Part of a small language model's weights.
Architecture: LayerNorm before each block, learned positions, tied embeddings.
Each number is 128 + 24 x the weight over its row's rms, rounded and kept within 0 to 255. Layers, rows and columns count from 0. Numbers have three digits each. The size before them is the row's rms in percent of the matrix's.

# down: layer 4 MLP down (transposed), 768x192, rms 0.22, rows 277-362, columns 0-47
# gate: layer 4 MLP gate, 768x192, rms 0.236, rows 278-363, columns 0-47
# up: layer 4 MLP up, 768x192, rms 0.245, rows 278-362, columns 0-47
down277 081:148169122099140092102130096104143108134095127170126160170133087112142112106120140137125106108127100110130114126133106120144126137131122155116133
gate278 095:094097154134107146107152136135118120108144101139113115141137119133157115107129124113147073077088151107150103112157119136144159088142168184162122
up278 106:119152160174151095146141119167105131149093115167178163105139118117144122150109115131158100139077134126126128167118162064144155184138145118126134
down278 101:100111162124120129119111136119133088113122065129120123153089111125143124118164112108142132075124091108165134131130072127142127106106121150128145
gate279 090:127131067102104113107127123126172117134111128098115100134165119078134142126105134131148076158142138123126168136117130147169121112139130145076124
up279 111:132119103120122106115103135137114136118142105144118120085138109090132153175078111174105128149115215198104110165132120142147139102097147108139118
down279 088:109087111129166120135093104125124156091165117123135122136096126163098140117120138145170133083095128122131112107133108096165128136136138120136127
gate280 088:140084142112145178157121130093128079115121135121106118142125123106119135147100138115132128104161150104101115153148185124095125116131129118119162
up280 097:160102156115141110130157090096114115114119115154163087112155116119137085146151139113138139139164142111121117106158102105110104137097123136147104
down280 098:125090124133111110103122092072125097137140139076137135103125113150123141112104145164110103121092142127161122141105114131114101170132124097113089
gate281 108:183113128125085140151104098105133123115094104152148167132142140144165117123091142138165114108140125112182126130107160131118107112151143134129160
up281 100:143117116176136151102109144145122123122107125112134113147119134130079149143094121158185145148184150130184128140119144163168091136149150128168143
down281 106:107109150111155148150125142114137160111117100095154111103148089134096147183123151128116139120144149159144103093123177145106126104146086126070108
gate282 101:127142119139111122148118125121105110152152121062096155080167090136119101101119115130177111136122110120136102116120136122116109128116127096122174
up282 097:080148107144099115141130144092106110167179130133103138134141091103103115109165121125109114166146104130121116138124118097097155067130089105111163
down282 094:108143124099147125080077137141145130094073182131094174098118098092096157130147148119139151153125176126140119109108142138100133140148123162093157
gate283 106:084117164089110101168114161138118131120116131130099151131079139124127187089134098130126109127155100097139129110124128129135129111120092092116103
up283 109:140147107110121158165106120179123147165110114139072096151175132145138147099129112129130124134160183104153155148101073089115155127127152133086136
down283 104:122086102092147135115121155096102138096132153138123151081165077126134138168164118110148120150111123107094101131092103139124127140127133152140108
gate284 108:149075125117118141097101123122148132110099122134120124119113146179133107106134083141078110138123133111106143094149106142172113159151139128115143
up284 101:143132126174134122141136109151135139142115111137133164125127165138109096136136128143054131143120149094110092135112119125165110116159144102118163
down284 095:175129141144170155152123131074090117118090089142123162112112097107127133136118121162119145112150158175157165135139126121082102135143125141097154
gate285 081:105120187073149107118126089145122124140138123147111138134072137085121118140140105137178132153119126113145111124139115127105130077054148170107142
up285 093:101131119108176123141100115110148150164061113114142172113154151113082161126160148109128112135149137159116086111125089104096145107095124102151168
down285 083:133147146163127130133162111144147159125161147110186097166167104146116120118126069090138115156104080106151118122100112129145110132151104140096089
gate286 104:157083125120124120138113115155095153115136166097126105119111149167094124148109131148117139102155159121122101136120149135109151116115159128117111
up286 097:141129120157153140102104125104152121103156089149139099116147100102158096063189127112086091104077104078130158128106096138116111149155157148151124
down286 103:152149127101085107108134114168132152135119136129085117135137154118108137124109116114122167195159151160120128173194156155183162128099117129106100
gate287 102:085159123125136088107077123149138120114133120122104159112127144151121147135123118152114149150157142093081083121137128121104147070109136156107148
up287 097:126071086133154174108119157057124137100126112107134154122152142095119125104146121143145142113147159131110137085112119148141150119145137173132097
down287 095:146131108094081137106125111101196145122148102105097143102129106158149140134180118137113149109108086103134108168156099160160135070115147125134110
gate288 101:134122151118203111114139101145103125097132148122143101168132123144161148162163151102156093140081108124194130151128114150109088124142151120128134
up288 107:099164126093114128097103102118119139107135130123129113098135163124129131116127161108119127095111088139112139099154161077129156126171109101113096
down288 111:132123135144124107110100162174158161105150132125104138125168117126123127117161114184097151129119145123133138109109133135164113158141096105138149
gate289 090:097122145081137111118128148167110087129115144094170131154138146127187153123118112099101097152093102129101157118154102124110151135112099129091110
up289 099:139121148111125109152154111158128100154129142133135121168156099123150130183107113144083123156131134073137135096124117125099132163118133112115114
down289 097:128137159106107155141098123105136085112116110094124109126119130111104129101105154109166124118128099141119126118150155144122161114135139179127132
gate290 111:140166102120127129110138120129121137119166123171124116126156085124175129104149148102148139112124123081126126120136098173139164174076150115128148
up290 100:099163128141111159129118136095110150138177145135120151120151109146115126161138134123128170132156097172120145152126122093125135123102111132111152
down290 103:119097107151111144122121152104172119139142133134134098123181143162153128120164157140099155133115131168091144135114092102116138101124128146110135
gate291 097:114067110155129148101135129094113071083160145154145124162113117115160113122164105139131179167146123150124125140113128148138085107142108119112110
up291 103:130123143123138039157092118130121070137138140078103130116103102127137120142166134121145105131096142119132091124137106110116124159117121122169139
down291 105:166143122153136086165121210113132152128138111181106142158112108102107127111132123105105126140099141122115091134156167124104130138168150165135119
gate292 136:147128171140147110124135128135093103116122153113124156142092142124144145131144104137146140124105125139120125096118141137139144084088100140148112
up292 131:078110122116139136157134143099135146108124141126118144141133109147094132175180119148101136120070134134167107138123135101080104191179199159096167
down292 116:134060064088068128110106144127102172154089099137133165122144186114172109137140145097122109154145151141135105113153138158113105156108127138122132
gate293 087:153120153090139153101164099103094102136125108121108110132113132123142115127127085184134150171132101073169115139108137132092082105112128145166135
up293 091:096082160128119106105151130088150129101117100123088119122159129149162144059137089116157124156155161160151147107130126141127147168099134105140122
down293 088:118120164085138120111105118106072095088117108148107161111145125114160125125099111108126102116102157174115144130137164130151100112164119101131095
gate294 104:134121131169102153179124149105162122082142142150123122163147128127140126108121155156101140175128149087123146109146097132120155139134145129117133
up294 093:088109156143128142135146124113128122134145109163136153140107125123164135129131109163134137175114141123110127118148060136091143117089131140100128
down294 100:135103129151103166149121112113137141130171102101096084106124150135062124154140137114160134132165110107149127147139132147124137166116136110126163
gate295 111:125150156131098125141112112127121123168091119149099069118126131125137102141091132100149121167067070149145149112112122139122126138174138107164135
up295 105:138115162092133126120135130088093139123113115130159137125092144133157147174133118146165173142103162147183147153125104102078156135131156128156124
down295 088:101146123136137108185126162130149162152182153136145090148121132139103107125128126104163127107123134141075133086129154142135161101128125157155114
gate296 102:077161134162082143121176157129130074070119146139119131125080120145146127126129127115153121161120133124125134150108146081138105138152114140064121
up296 100:074129142175148143108113152107096118094108082154095130117121142075156161108123142107104136114097104098124137165149153129149167118121134143093134
down296 099:163138130093140129120148158148115196131151146110113128146131099133111143167113119131116105141143138099113150103107125149094104083152196122106161
gate297 096:103174151130127097119129149122147143159126107103138127134165144105142131067144141102096121115172178134089123156135094119124168116158100119178121
up297 089:127171144159156172125119131140139122167145119119129145152136129130153108087133147119153133105152123120105100167158138149144141101107120140143114
down297 104:108125114145112058127133148116126098161129149129076109121166150129140094108159148132113131118145143125095134135137103130111119108134136112144145
gate298 099:127134160102138128136117111151138165087135126136159176131167126107107164100150107131099126126109123131109133058126068105151098123154128123085109
up298 099:137140150129106137069134145147114105108162146106121109111131150128137159113096171134116138147115136101153081111127149141132141098111108208126124
down298 108:123124165098124170131095111160130153156146149128132116076117111139146131124125119164123094090119128165092141144150132168133153116137123104138135
gate299 119:082117129144100089148127134177158168150150142141128160106135145137142116109108107165158165116153103142157120117139056138093145148126118146121143
up299 104:142117093126127168142120140135132127141125106141104123137102129127113110099124123140154169147135131126141137165129114121166113119134089109175105
down299 106:106151132093142110110108118154154120124121160104120118153177136111090154106123128139116160119116089124109127130147168131181172124089150134132147
gate300 107:083135162109125056132128083106115119125166136110134154125153146152163171136134119128099141167139179127121125091159085130104131123148160151108120
up300 106:084126132115122117099128152112139125133071127119119129127145114142116187115138134127159139126161091133145192112145131176113119128154155195115113
down300 114:069137133117122101187154114112108130129142104104156140116162162138085094152098142105114136158134166132152135121138108138104110107129157111102101
gate301 107:173142166111124158124129156126105128145165107143183129133138114139108117101109103119147170133120093140112116124135108122058133137110136135157167
up301 116:163117153156119104134187149129096120119129112133123135134111133114178168117142112092097126163085118072109136150140145142146122118083157176119153
down301 123:110103117123101109096162127161134133100160084125121106135084080123114090155129123092165118160122145111147123121162153139123129138179125129145099
gate302 097:164149113178147120096117172103107158148157170125150161136132135146184155112128114128091138134106124111154137129167168109137129187171114149133145
up302 104:111128141124166105137122091097138085130126151150125117096138132164140141138166109112110130105080108087123120097130119148132138079125127149142157
down302 108:092130105099152154167139130104130162138147132125100134134168097140139116102143147146144127129167146153136118143150166117096132128144136149099096
gate303 090:166117113126123144102097116149122141141115138112114133112098130085120135150133118125139110099115127147107120144094120112145127105126116086146101
up303 093:152169124134122142089088139144145122099137118108106166098118136111155177115151136148120134183152158105104120138130138138101143134105139135127089
down303 093:169185096096115106109154143094148158136114109133130160134106101170102125169142127135101124093137143129146159130100146086138116153107192144096133
gate304 110:083099135125129106133124122109083148124106120087097162095124120110112123166111095126119140131141123104126164116141126144151118148158156172134107
up304 104:109124097148119152126082130142134116119153145138153113121182121151117133160133128183118089143120134128138139122166115119123079150168088133119142
down304 097:113129115164162124078151107105093106146099091103115101113118138156154137134131107130128130111146090117139115127129128135140099158159112113132134
gate305 092:129100102157112125098094143096149131151100082105151122147161130097111098061115096161085168136186134116108107129145159125110089172118121156119166
up305 089:136121159110114101166147153147134113122119113098099139111132144126143156154084175158119099158073135187139104114075069112098145127134140114177102
down305 097:120103108146107094133143112125141137107084179134095120156103140164171149133120151109102114109093113093131131149120122108098159117118134165150153
gate306 105:131075149188139147158138138143138115115110130106130136124102150154117150068114123116161142150109151103086128093110086152133154114108127120121131
up306 105:141113144080158132126103105098159094144156162141117105147117163141109168088157137120134162100145158119117085118120136128120154137144118154079160
down306 110:148135139133130145090091120081150107159089142120171144106107122102143141106154131093115123104109095105142138120134149149135110101100125142087170
gate307 099:105146153132095140133129116144109149155094111110126147120138143164135129090126125173105095108179135143134101101114157141132132108107094125135120
up307 102:167123135135131072138153126128127143129115146128095118183120099115118148086173156134144131112144114121127173178075088102152153079119118161143114
down307 105:146100144149186176144103124113122134138113106120128101153137092109158099130135116127095131100127119111154117086122163149132122107101098134112113
gate308 082:170105112141089123124122121114143128123200115177168162126139143099131117143076128155121140131138149148131094129119117153131122144151128141130144
up308 099:138111130098114108124096097090094110110126107127140125155119122104131092114095123099119126138126137149073119113093140148123117173136118124152117
down308 085:124138139151118150154131115092136148127137117121092114123154151160135134141127113129140109118148088113126110146129088152141099124139124092112119
gate309 092:119125153104098104054117119105092170123130109136117108092093105125209175112159143147144161154099175113133116087125095130132122107147114102152107
up309 095:099139152096130152156115154151147123130129122120145154145121139105102115075140149122128135107110050153117152092136142102167099141133116113149137
down309 094:141122108148151129142080086152118112164161166128118149094149116160099137092100147152130118094125122105128113173082097123154154141179110156108118
gate310 100:140125132158152134141117113072129130155158133120124135124110111131154155135129108133087095187138115126123127112129140175147118136146153180120130
up310 100:152130162138133111113101118119137121141176119179106145143060077126164138164116126096112119127185137119069107146122147098122156117128171119139128
down310 099:153099118097144144133147115121093155089128082144142135131133109128097131101120121151138167124100135151167102133114073121149125116156163121142113
gate311 132:126115184103126152123146079118105106120115121098117117144135115115138128112140095141140139148104082117094116110105136125111125108099143131124110
up311 126:186098166130143156122152155128138143105133139128128092106117085139134111181140071126149075106095153117133127120085107121094111113112136130117119
down311 120:133132144125116175140137133113127119136170130108161122167119208106140119128083149121126116107098134126086141108153125171096149110095121117084132
gate312 107:171110150154097067152132093123158119140104119150112102140152146125103128125108131143161132118102125109125150150175106112097106123148134108075127
up312 105:114140115136133160149131181183109155116151125126094134157096102131156170122142107157162130138109161111140083129120154151112157132097110163082113
down312 108:081168121136131114110107120146149106137146108165093130137115118095149162142137134163099133135146143102128115152118158156137155143144147109149149
gate313 087:131113151126147152076104132157129151158128108099122106107127108095129155133135086107128136157116117135091133110092112156111111150147135177107109
up313 094:120108123122136135112122143130160131103170164107092157131168155135138136140158139160158092138120135125151160136124105138148099162131138080062110
down313 089:081146144144123163085151098140147086117130141109105118116146120126109147133124112129137170177137116108163091104110124133119098150183150162134123
gate314 111:123092146075100144148072101115137127125148158127148109135130097120145108152141140147128136114144105133107144115140114131102124161105150109159109
up314 105:122123093163100127117159144029113135108132166149131130147137121122101177131135146090141141124112138149104141122125110153123127114086118132123128
down314 113:135140101115121146085152117094127101062140142133124133066125151108154139147113132133117133133123130090137136097097124144135134066141150119140106
gate315 102:144111107130135143122140128122120125102150123153156144116136106120130162124156095153183123137147127110153115130158129110140134150163117113142128
up315 102:111123122124137113119157116120161123128146108131128179105112103131108094100150113118120121142142125134128087144118201119107133143094103113136113
down315 098:115129141159175125124120107136123162139136107158146167135125120143132169108168151133166098129122129116120143114169163140112110060150125161131086
gate316 129:144116114119077111082120120144126153101166102115135108143150130095186126103093162143164093148096135174107144122118128123183130110127140166149140
up316 105:072107135129179139145177146089106113133152132136132142084090143132106142102170066128086168084089153143134152108103152090097141148164121132146148
down316 111:159123127102089113158150168090150131127092156098126143160126122145153108107120164093138134109133129089134084150136126130101096152110147132164125
gate317 106:084108121166109100115157107106157119191094087124141121134117111127095144127131125127102113088124137130124092157136088151102135170101116108124164
up317 108:146102158124124098108107129145144140100112147117160145130137135145111159181143142113105105107120111107139140118128132144169084129119125134103109
down317 105:130121147116125148121126139140169142127137127103055126056118130162129099127121127121146093126135105101128138144128147132112087110096128132129074
gate318 101:117122153099134116120126147138124129154099118112127112141131157155112148121088136123110091110106139107136129163126134133107080130126121134109102
up318 101:164159133147080102115146124141130098169146130171144138115130142145136094170153135193108124139082097121198156128120144135104094139110099163122114
down318 095:106165133105137156062154115136123147104124103102129100129144143099133172126106089125128141164106158139171150154115173148122099124113140132105137
gate319 090:118162115074142117119134092124139134109143119126120123105159139114151130082168159160060112097139126137114157108134150163113137146124157112104137
up319 096:106148132089120122109181134116139136137129128152131141144128153099157120138080130091128142186144124153129146124157112090130147173152139094148150
down319 091:118131111098152131153111103118141108106096197089166104180126129166121166082180139145121129139123116077162096141123150151097116097139112147149103
gate320 101:077144130119157106173119157159174093109166106108147125193143121131127121073094136136156131164145097136151099104094094177103095099125135155154101
up320 105:175131115141092114125095167092128128122148100157122119136139125117118126143106105173132126121166132116160116116130110163140171163201110151176126
down320 103:099104139108097086170107101136129147116097129139096122098124131168105114111150156109157149146141149121139127115107118156134099086149146141097139
gate321 094:080143180120167131185145100125177100125163129121151101099114089102124128121128109137117107134181117158122093088113120100172126090156114152116114
up321 096:133115142120054133118165103090100115125126165125067129139082137129149128121119080123148150061175088113140121122167175148160144153142119149113144
down321 097:141144173150168154116130162112116111115142124163125170126143110115117156123106128190144138157120136128160098139123165141147145122154157102154110
gate322 108:115136134144167097121102108139146120125155144134129112101103099090133109141141074172145179120166154108143095134137143110137112152133117116131126
up322 082:085153116135183126150077109128156148146134177105113116147103144128124126133166078126151161106128106095121111101118124154159145117131120127154133
down322 092:120136112169121080124104139120134139143123123152083109106132155136152104116159119137138166120132154104142120127134108104135090143146146109092134
gate323 079:158115131142126100096126114113121166119100105124125128109139120120185142138145158096125161105175159177125126108162152131121109085134103122139156
up323 101:144160137082131153098092111137146118146081150145163128061110114120128121128130160138089103134115141139153128102099112096099168119124144136119171
down323 066:110130064133156123110121121136164160160161125117114065135090136137127145105145143106129127115129139079188152136143153121108094146111119111135108
gate324 115:129145143142125152141095145115103129136148176139121129178111108130153141099147119144127140108095097060125128090133146104132172096129119142141101
up324 110:126146114109142148138161124095087138119161105172179123088117106165116156120131134115098107162127137123141116132137149116118135124122144080129135
down324 104:131129151129129139083132120128123105130103122139135128143120144098139111161175154145115201175132128150096142160096143121100066110138137098120124
gate325 097:151144130154119125115114135134136155127098152132111115132148165105116153115119098096121134148165081120183099107117160122131178124106138128136164
up325 102:084163139136130124117123144113105122112137124139118130153075163149111115127113104144106092157159118114103166113142141135153144109135154122135132
down325 093:128170147169160101110139092112119127145193135143099149144085088124108120162114150147140135145153107148182108077146086109144048132142138107123121
gate326 086:144136111085171118141089103126145169121083108157165113139175083109110128138148145133114146148136130128142113125126114128116129130137110090146118
up326 097:128144095194164120121116138110125116151125134125148114166101108143128162093109141168096153162120122150114158140109139095166125138148143161117074
down326 081:148099156115122097121154128125127129139071100141137199150124124145109121162138154126156095138156139110091076128141157132106098142108108122156148
gate327 098:096128156151115140126118124147127132135132111106127144152153136127116121126151127144142139122098122110137124120131141169098084117148113159134185
up327 100:113125157091093076119179106157155098107138123119124117141149145157149133095127133152106102160129155118127155114134121125118098099105116139135121
down327 095:120163133117128155139154158134153148092135145116096158118125101112118148124129110083106105150089132091109096102133161126119138125119122114141078
gate328 095:139144164098100095148164111105157120152151102135161143121166116103121129133104091127134115141153119120111106142124153135073148128123120119114132
up328 103:125105098118130123158114135156173124126145144163145146102138158141127127128152099142108122181144085130116078147131108105117145166141137090182140
down328 098:130166133122120153112099135126131115166132112137139117120141133127158144151139124168130097118125134151151166135129196111166112135124145118090137
gate329 086:121125152116133152156150131133142115109129150099166158119121124129125067125067148086113102109113115135098156094147120134134127141140114116148155
up329 097:131132123156116174098121142089140163158162099117124101137107110109135156133111113140121160126129161119113119135121159125164122092112122103111124
down329 100:146140070099137119133117100097100097177124096125096126123154154146087093115138079157112150137108093118147099107160137113095111098154111114140132
gate330 086:143111153136146141162174109142176119124136147129128100099131138112138110057161109112145144112157140148154088115122125099130134122129127162105122
up330 084:192132141143158111115131111124136097149161192136181152103174112110127134140121083106144111109171095120145123162159131114129137109111115165101090
down330 081:134090094103182100108143128154164142068113156117109133138121109129117140130108090121162109157153114130135124123084131130148094156133113158120120
gate331 100:106076148124120156107129104108119144147140171098144151132120143145141117102134097119134117129111112075104104136187133120118096143113115120087101
up331 100:136117127109124081131090159088168141148117098087162133091154129109154132109133153143116127124097138136143119147112129133108172137120085128143135
down331 091:110117110064154165070115138151133133132071153137124152110119126087114152127113140117182116130093129119141113094102174121102137099117112109181100
gate332 106:143107113132136077169065133083145156080081144142143158128132129102132108110142135144147106158099095066141136131097117099133132125137128124123082
up332 096:131132138147126123132129158093140149120143106147163144152131134113121143136130169120146099175129125076142121138133121128141090108102156132117077
down332 103:144105154106137089149116124133129124125089129113157148175125149096118095109111119110102153139115170097153107134171152092137153144133136138083085
gate333 105:134118110126106133133169108118088108142115154098140135141121138096102055143159145145146156135093094131158125111121112144129111113115160150166133
up333 100:124128148121119130164137087179140156103101094137097127137116126117147141144064082079160120116107187116166148128116111142094128115173141135139078
down333 102:149082119124071118132120086163140164118119147136118129133104126107135105129150141118103116122111125110152149142123122154088084143129152136098147
gate334 084:146122151082125145122139072124138131138153118099145124156099153143132126126148164116151103169139117120093110149141111113152161179102111145132144
up334 103:101148081098134145119097087133120132148137167127129160118184171164131111133123122177163167149146189096130147151128167099130124154165131104113160
down334 096:073113161123075148117115127144103148116075134146097171125155148127098122123187109153140148166171140133161099179134125144135163123136121159093115
gate335 104:126113131134172142116127143126130121126117136141106116155080095180147120120125075124113171119131112128101117102086070146140154143122111100138101
up335 104:125105099146136128098123092097098144128106142091153144120063081142123121152136107106166138114063110130118144124076164128140141135161151122119130
down335 109:140146132125112146134178141180116142127115139112159106113116135087154133106151109144149139155105135087154161184146159107130147122121116129094106
gate336 100:133151140139126099140130108171129167140137153143123125114126131135135145159150107143115133099123129120119111163137148066108167146114100128076143
up336 104:159171132106144124163139114093123114117069103127149111099195137140161151084110114117129080111132110138118166100157106140106118129162127122125131
down336 104:085140135126114124126134136110119109151121148164174145146132154129105147111103138142137094100113108130115123134138151135119118141119135106160140
gate337 096:132081147118116147135164111098078136062135158095118149137147140150158106105088121177133128113146110136113124128122103126088154128102099087152105
up337 098:141141146122129166103142102132124129134135116150092138106082135101114136132150148158121123102130105170190123148115141133137135104105111100177093
down337 104:096158116149130101122139178103168122124115144136119113102124149138098108117130156155131106138129086129074127114169129116106131131133176099173121
gate338 086:147124078175089123141169115153140108144142155126156121109105122110089132121115084115144188141144105104142126098109092110161151116133138117099140
up338 096:090155096187141153139130139162144109137122136145085125177141129130113112125105113116135157139176166075133133095142105141147090107096149123128141
down338 087:151130123143144129112100143163156082133134121134157171116118108122079140170128161110129139132170135130129167161108114103138102149147095148126129
gate339 088:180140099114133111162121101095160131099135143168113130145114116115091120117163138139105124113116132103147094101133121137117151132151106135064103
up339 096:130111147103115162144136118093086127111134144143105147127143080123121130090140124132159155108165125100137141114150137105087078164117121123130115
down339 100:142162120145076098119121160106167132122160081126130168122131113078105118129117128138154133122096137148145159124174143128121142134152118107157123
gate340 102:196141098176097124143153156115124120144142108138116117143151145100134137102137085148118136091102110105140111126138160081114150107092081091101144
up340 102:100091157103097118149107147109106165092130140179154143105140136174115097177138139155142158164142086135145114158088131128145152122159127137123093
down340 107:127163162129116098163115170073131123165148146110146126131133087115070136129121102103141082130121145114091114154134107169162147146154162109125131
gate341 100:110106110093108148105156134130122129138116146153141108110113160112175118179086113076146125156097117161145196151099145097134148114092104125149133
up341 103:092138115162121123109104120119117130133157173111103130129146049154130148121137149146166080135121149132129108090117121122129135089157138114177133
down341 101:109137118109121133159107157153162109153148153135173168114158096109102130123123124120117108128150131072071100110154168166164110130154172137105127
gate342 105:094117150125137103143101116129128125135085171102139143151118124115088118137138128132146167144125126155110074156119120107131125144140121146101133
up342 105:124141169138138083137117058133116131164161125122082110084118143133155110091119132140126168120117134132141137121111098128118096114121152133113152
down342 107:137124141132096138127118093125120124150133103111174104126123119110106122105104129130091117139125120106102148117123096096108161155110132137106055
gate343 098:164122133105131070150178094142093113145110149110110139146080145104158124147086094124160167147118131159115143115142134125165119158118141145137142
up343 095:137123150085114076124129110170124129089177175155125122098148135086124120110130100132100163132131108153148169101122122127162156103129150151100154
down343 106:147137106122111093133124121109140099173076124127107090115141149124121145110100118122092115146127130141125159098087126133116087134127166149148140
gate344 107:177138106094158119176167111137179085095164128147123168149158171160130144106132117135156133123114134080126096095120144140144148095117180112127119
up344 100:161139084128146138158107124133187126118123149142137140176151165165100134139133084136149128102151103100132117119124125142140128120169174153105176
down344 112:134109154119139125140148125103151118136104158157085146109144162147125108129096106134130096082092157131135151135105099165137119103116148126131102
gate345 113:200151137088136141126165179131129115105108110146148071146107108121129136086148137115145138135143087058121122153125131142132148098097179125106135
up345 105:164138119086142144141133098118157142139185095134176116151139170127145118165108132103148065162093134139123143111153128158136122118115083159127138
down345 102:147124148106146140115162106138128108130104077149104131120094103134112115198107190168147098089162101158129157119127102111124080149095104127090134
gate346 100:146164152115107177155143132090133097127100166124139168142122098087111113162160142151131177097180105138114092123126125118110183146137088167172122
up346 113:134145104109169111128129117124132133148136115155116096134194120155110138145132134110116172100127119125107097114114110151149126145076171113135138
down346 097:098103138144138100115178108128131175158168134146147139104119116082118118136127134163134209128145130143153152176097153085125133104146139172128130
gate347 094:166184138124110144160109086105148161089134150131122161149103108100138143094171149146163115135105113118137105115111090156103139134143115173160133
up347 108:109132149138134150137155134157149133098096134159154141154115125142082134112113134139147128151147125118095120162085154107163150088154148101152135
down347 108:163152157173118150156141145104094116166131133120130073135138112142140141116108128113095110095147099112066141159118145122130141108099103128139141
gate348 100:152131117105091140098114105155156128124113133095089169096118156102143113119123150129097133104132095120119136103077140154151130116112130156149127
up348 101:104103131125136161110139130093093145104112176069140144147116101148167124147115134150147138092174092149052121101132101140134091092158141167140135
down348 093:118154123161122131170130131128141146121160095176172142189134131148148121120103155138142113152135109151131119103130147126138120146148067132107125
gate349 105:143166144132143127165129107156134125115117147148144152166133162126152103105135085097139127158117126135136129150109093125140159119130146142144135
up349 098:099148126129138127145165107153151129096119086130149124157137122085112125097127124143107130177145102126139107109154104093125114133183159114132143
down349 109:145124095168125147107141123176165113128113172115122154148074149086155115116136151126143149140119135104139136164137100140124085086127104154115164
gate350 085:139142132156111172110129103151121161155155103127117158116146120081137100117110099138125103078075142179117118097085142067118123103146143169089148
up350 081:097139103149117105135140146164141123123136139105159092145121147147166128168178094134137124143108128089108096098126160091121182069173146099156095
down350 089:145178152158095134119134085159116155127146089133117177098143106101112096120085127157121127105112128158097160161126109141143166127121108147151120
gate351 127:157157109121100148158155144110135129079157134123147152147126114136122129122076111156096076141092134109162102115117149112123113135108138113123145
up351 128:168145108092074110113097081146108150123136126159130152093115142093134116149118113114100094114164157103097152147117169128148150127112118132128099
down351 112:120108100129171112097079109161129098126115119142096119095141098148099143166142077163134092141135154181188131126134127162112134145142149111131111
gate352 102:130114155122140116104163136132118112128140133136144149135136152137163125110140119139100115083151111145163124116136139168147154135127140137192111
up352 094:161120136153106112124156118136081168143123129165137112123126117125132110171114101162140116121159138147121146113141146130163145181147107130183119
down352 103:113117144119161123119120105135176120128137106110123132137126136091140095147112144118163154118129110138121139126156123147102146155132140095146157
gate353 089:098165111132120116140121102125143094114130129166109121144193137146145114064136123121151124116136140151137130146151102140138162099131187131094120
up353 091:139135142121126129113104113146132113148160111131081149116147146113119131174167100090145103075114105161060121126128114114117120105106139135137153
down353 097:153142141126095130142140121139128154138099100160127142125134142150148138125126126142116106113145094106131130091158150125132110114146139124121174
gate354 117:131121132125130138200140138114114129133145145135123100117121117119123095138128099162107130139177164152106098153087168112166131177099141183111135
up354 103:129119109138133136122128074114156151138101128141144136132108144112127128120171131159132149133132154094100101093165113121153115096130142113103078
down354 106:106129153153138102122104105139103112130132112116110140099139118115111101140165140114129130149135116147107135140106117113131148150148134114131095
gate355 106:120121133148123157152105133192085150158130098161110140157111128121135117132117108122081153122120117114122110084152076136144145131114139126129144
up355 102:113082104120155127121051152143118115085138145139109138127107127114136125156151136112160155162140120109140121100113106180113203117106089149135109
down355 109:089100080094121141165112141155129145141142116150122086129110121145123140139096136122175139112131123109090089139100121156101160129124117151137121
gate356 096:124116137194115091148131153156152106165149142152142079153066110136110089104129113133120157154130149098107098164118129167175112141143137127159173
up356 099:102116152071103105165154134167127140144104103108086103136138116131138130119118136108124126087142123124140139076161135117096103135152186153109110
down356 093:120103136128160138141144136146114127123118134136134112114170137101122128153126127116173084073137107090107138126173075121097108156136147134104143
gate357 114:112169119139160123172135119105143151117098117156159103153128163123125093112122111126148146160136093129145100124151060171104131148097106099134098
up357 103:137130130133175143145133148108127079129117082119122114141078087108141110175141174138112100101132124160132100114091052128134126111107094147106132
down357 098:118130139113160122119101169133115090113094120117119145105128079125102176162099158117150144101128136156163133097135084133113093135149134128157131
gate358 101:141112145105138136151132111112137120078149125141117108117132099123148122062160086106103142129116138154108098156131106132099123146117161151152137
up358 101:167157133145124110149096097081079116162106103133136113117104104116158087147166141141121162130144136177161160160092142155141095133166167154166106
down358 106:140138129098155185097146128153155137141134144149095128154156148107082131129111127145141106121105144117184105103145118169127158126116120111115074
gate359 102:147128098150124124146172122151158135133112141116125129129132168119169140173126134140149134137122077146100101128158097171173119110112138117146115
up359 107:130132127147131147138127155117113152092061106171171113135118133125099129175111109155141162086111144113132192099113125166137153122128150118124125
down359 095:153087156185073140131141142147100085120112141108132093181108137128129111097078116116151076113130079105097078161107118176156132128092144154141152
gate360 097:103109121104108133175132132110143134113127106104145105116128119147170110117115173137113114139105111148131094173137096133183106123115116108103135
up360 098:099146127115106140168123133119114148132091097145168128155105156151109135149144111112105112150109105132168128110153138123119100119145186170092153
down360 102:111121145123096137136118095142163123110085112135126120133098134141143104113121175128134167122159125140122136149135124133107176163087108037110174
gate361 097:113128154091151141125143088124139167110131132164148154117120147130131131117134119157135123166143115140085122101136166140136152125121133112150136
up361 098:153123119109108105171133179117146140127131165152134148127090118130149117136103138143126088134127123175165158108140136106118115102172119166125124
down361 100:054115159166137164126115099155108102107153113091164064121122159117125083096123156110109122147088108134084106101124109147136134113132117154149124
gate362 101:100144132117131106154146122130110111176145169116104102115170160149126089089114099148115077096109161110188143128104111114129152169115122117154182
up362 104:135168076150130081166119140115140160127134101131126079116126115132123135147135138108121107159149105089094144126182121129163114127162135154112162
down362 106:113150173131129184079147102139110079132095155102144117125150148115148135104077128148171136172095150121146121141071120138083098132100139140146097
gate363 110:127116163168154134134129110142154109098122085128136156115098147094097150108147122149112133163091125117118130102114163126169098111142120149136135